config.toml
n_layer = 10
d_model = 640
n_head = 5
n_kv_head = 5
head_dim = 128
d_mlp = 1920
vocab_size = 16384
activation = "gelu"
norm = "layernorm"
norm_place = "post"
norm_eps = 1e-05
positions = "learned"
qk_norm = false
attn_scale = 0.0884
bias = "all"
tie_embeddings = true
parallel_block = false
init = "normal"
init_std_qkv = 0.0236
init_std_o = 0.00528
init_std_up = 0.0236
init_std_down = 0.00528
optimizer = "soap_variant"
lr = 0.000995
lr_mult_o = 1.14
beta1 = 0.95
beta2 = 0.98
lr_head = 0.00543
warmup_steps = 200
schedule = "wsd"
decay_fraction = 0.618
decay_shape = "exp"
final_lr_fraction = 0.0
batch_tokens = 262144
seq_len = 1024
doc_mask = false
train_tokens = 1403000000
steps = 5353
dataset = "wikipedia_en"
Each number is 500 + 40 x the weight over its row's rms, rounded and kept within 0 to 999. Layers, rows and columns count from 0. Numbers have three digits each. The size before them is the row's rms in percent of the matrix's.

# layer 3 MLP down (transposed), 1920x640, rms 0.0377, rows 146-156, columns 128-255
101:549514559403388509498535495533568478505459583537485530528470485578448581460486533511504490498485506449539486468475541514574493437505463507555547466484494541420486524519499498503462519443440466490529465473507494511535522494479489353531460420416507487471445586490509507488549460507551440500484495560448458510519528496523529480475472529446445509529524462554544543496490431464492420534468
102:459505520446476444512425587538532473498560542511469432435505494547460497459485515514475535495466484432521414511455503477477536526506556486542519533449546481466575480496413503525551465482546484478514500479507502523449489423458524506478414531474508542505517558558464460472453475495426563564470573478636457507530473492530514490504473469472481486488492517575514449442499518495607534577584
099:508470493535502553550616529440476458469569549488466546433408494537439509504553486536500517481477466480491507553525487431461487494538565542473476499576452563482536479464496435477499496576515453602472487528455483563452440521482479587464467508528569502505485491507482516520549441404533501502484472503542484532511515474522564485552494506496503512561474583503440548454476549494469512472509
099:484447508442520486557487526576556508459429460519554481586549413429463521541539476506501443529493473554469482495474606425461468457577553521530500514447491498556447485553545539404505524462475461491423461514422480533504543487485571535466468504467632505422447467466515562533574450484428513565548431475480542484496519540494481511392521455501540629535521489504489551521525457503484452513474
106:464420614507536573569559494506514504514432534468513488486512560539563497511468538524508490433421466589552524552439523446542605381454559403503544497540497484493537515395495495562460584518493486392447472490468525474585456481500523472466492549473477511613454468546460488507536513526518517470466491478474498558496442464595498530503565507503521523509513504450464537479494550510532483516471
101:552513472516480526564476451537504568434543543517478457512488438500525481500547535502427559458542566533496516517506456566491474505514590537493542502508553474508508542534502513493473505454508483462493526501488525501456508482459446480499508589503507500516473514503570501434535480516490465555482433536474517548536510519526572488546516538477533538408506469494507490521525497533483470552478
098:486454500497456540466555500483498522503484404499531481535541484569414524414513550505522453548489407475498490567511481546500579473500557449504515598502453495422538497515471532464558487443525515543449530450502511430467530492530438534462544544584475445530494460526566439545502522486486511564551527414505494508457463520511508480494546505487482501514492441512631472535500452580428491498484
095:501516504491410514642498508487462509520524483493479552512511535517464503457442504542510499485462521456500494443494497584450516529472508510472474451410524489478517561458483485508563519464453554487472482484595463526561488488472484497480514430504512494559490505476465492531529499483435510565493592553449535479493471464459491496484512481518481575453488512529527489520430508558479411536511
105:520505488479561483464482531547404541454470437493544471567546502504532546406529493487503482462491399516494586558501512511521508463473582455531504488454555502502438519441550471549452510496372480429525579480434520471610455521465487550553478520482515511484480518455377488517534535461452490505497467550471484519554531510521505481514455480514485429532477511501435538547434524526559452518565
099:527561533552475532431455430504535459447515592488517481488488533523501500471491507489510498496549477544533479524432418507432470472476500421464486506533474472511503472518546544409477511525499486528562445475488513555479457633477496485500498493496419468484548457579484534497443448548522509388532405569478517528444504497434456470479464511567474547486531526472504506492556385454461455521482
100:541422490483489563550523527520511466468470519522479495516431503538382503532519440468546507525563576492437549432526493545450449498466468541442539375451534550485551481521467546527463570487450517452452467539431497531504467517446474510479475465536499606526511439505518502546476444481495521515503429496449496499438453452433529523480506490540519490457510546543569500469483545501493503534463
# layer 3 MLP up, 1920x640, rms 0.0423, rows 147-157, columns 128-255
099:501562536526547518516507439535485473481432504506481516481519547541398548444478407479506471443487443477498430519457488485499533510506501482431536512469467485448540478479426507529511503521557439565444542456451543508430519530512478504508452459603590499485493518513520488471528531504533569512387478560448510470523486538501467491435452464399417470555571538547490476494471484443578541512581
095:447588601459489488503593501483504509567473563467550459479484558513505519510521489476494474480545434559509535544483444512560471486480531473477514508467498526435474458471487517496493440448500474537485489533455489529435506511480563574516474456588536539434493470571498495466549488479542483518554477525562428518517532555533463529591449481545479442501513538498452558455477479449469529523471
097:516431502455466497503496443542467422499541503535557535516452538512472517563456634542453435474486547515495415505516449507523453522459524530482502511436561438542477559549550466510500534482501498506494531534521442539495570473521515526596511501529500519470464492536560442531466499578458511533479518543493509483455574500523512456497510525520474547469489489485508504451545546457480410485478
105:587465587486537505527520459486389509553520435520508537403462495510478458411468485489525496535568471560530504431502440554533498497453444548450494465495523501512481459437587512452552511493509498522444512492556458507539478546415547495535540558470489475448516464601538505500507433579597569500430488519536509445492566472499508515510507517485575440516515476510521558510475457530520485506475
102:531509422406520559418465492481523408525499543408504563559458497549487566532470530499493462487517497474477542542470506527434519515526496510537458525551500500540462523503504472546531459527468569482530460529480485452528523493440563536537537540511486470525529476517518496510480500434475550512489499521485502451545545507512541492433533489418490585509592534528504438509496561561459482476399
095:542453467506411512422457493515560536501506524536489551476544531459454572479473500457459507565473622431474464480508525459543473528514521470462494505503462422487532481483474555415531496448490504508420519523543533495453510500497510518520462490490441481485522412474491550509519490496485481506463477535447536461513471469515511487462425501392498510507462555556508579512500507483542478505490
091:551471500537527512580484530483530551529557502507525488539508532470472573557497495530600485404539456542458519502582532519479570500549470523521491557471452505558511454457493524547493525438577511516487513516500487531451626455539488452517508449436527480485609467494515519418454423525552505452523461458494494433461531559484388456456487533503488485530435482499546435486499517481426510517475
095:500519562452581479527477491471522497462439590611537489500556481473536493477582501504505506535491443418552526477497518458500533450465472450524477553528495519518538508503516493504503488520525521474485520415507519467503501505432448366502446437490482545531420481515482541491497477503415514530475510492582498555552493516464540515542474463534448437483457522527514502451474517502516508524568
102:503518469490483568535502516487367531490594577378507499432485491547480517531551496499491515549439439464504566511458601488492501574565528510536448479491619482505451489553536500496513553526464497531487513546440516447482520585446541571549504560540582476521475503488498515566546501561441442466511490470472544525469420537530525502536488504521584441447498540555487505519533478480468509542539
096:510516479487483479485433460453454537482441543519466451529548508432479522512498500500432533542511467522511446432576530437561557504521424508468539483474529545505515483490477514505447521584517486525466500456458520532438456479461541546478491457446485489536477552461426539503454546487495499441482483572503560554408542494441474450543523525433602524548581546502554461518593508561544495464534
097:454485516528502543511479494505507499434527541502468527497486505485491496449455546525472510437521512517430550457488503529516525500472498484537533533508505492513460480523585495534454525389483513502574479471564496487495431501531456400494541458563519473434482503581476504471498494452530510510520490479458498449477535511503478511499564463480485519476478533452494437542492511513548485522543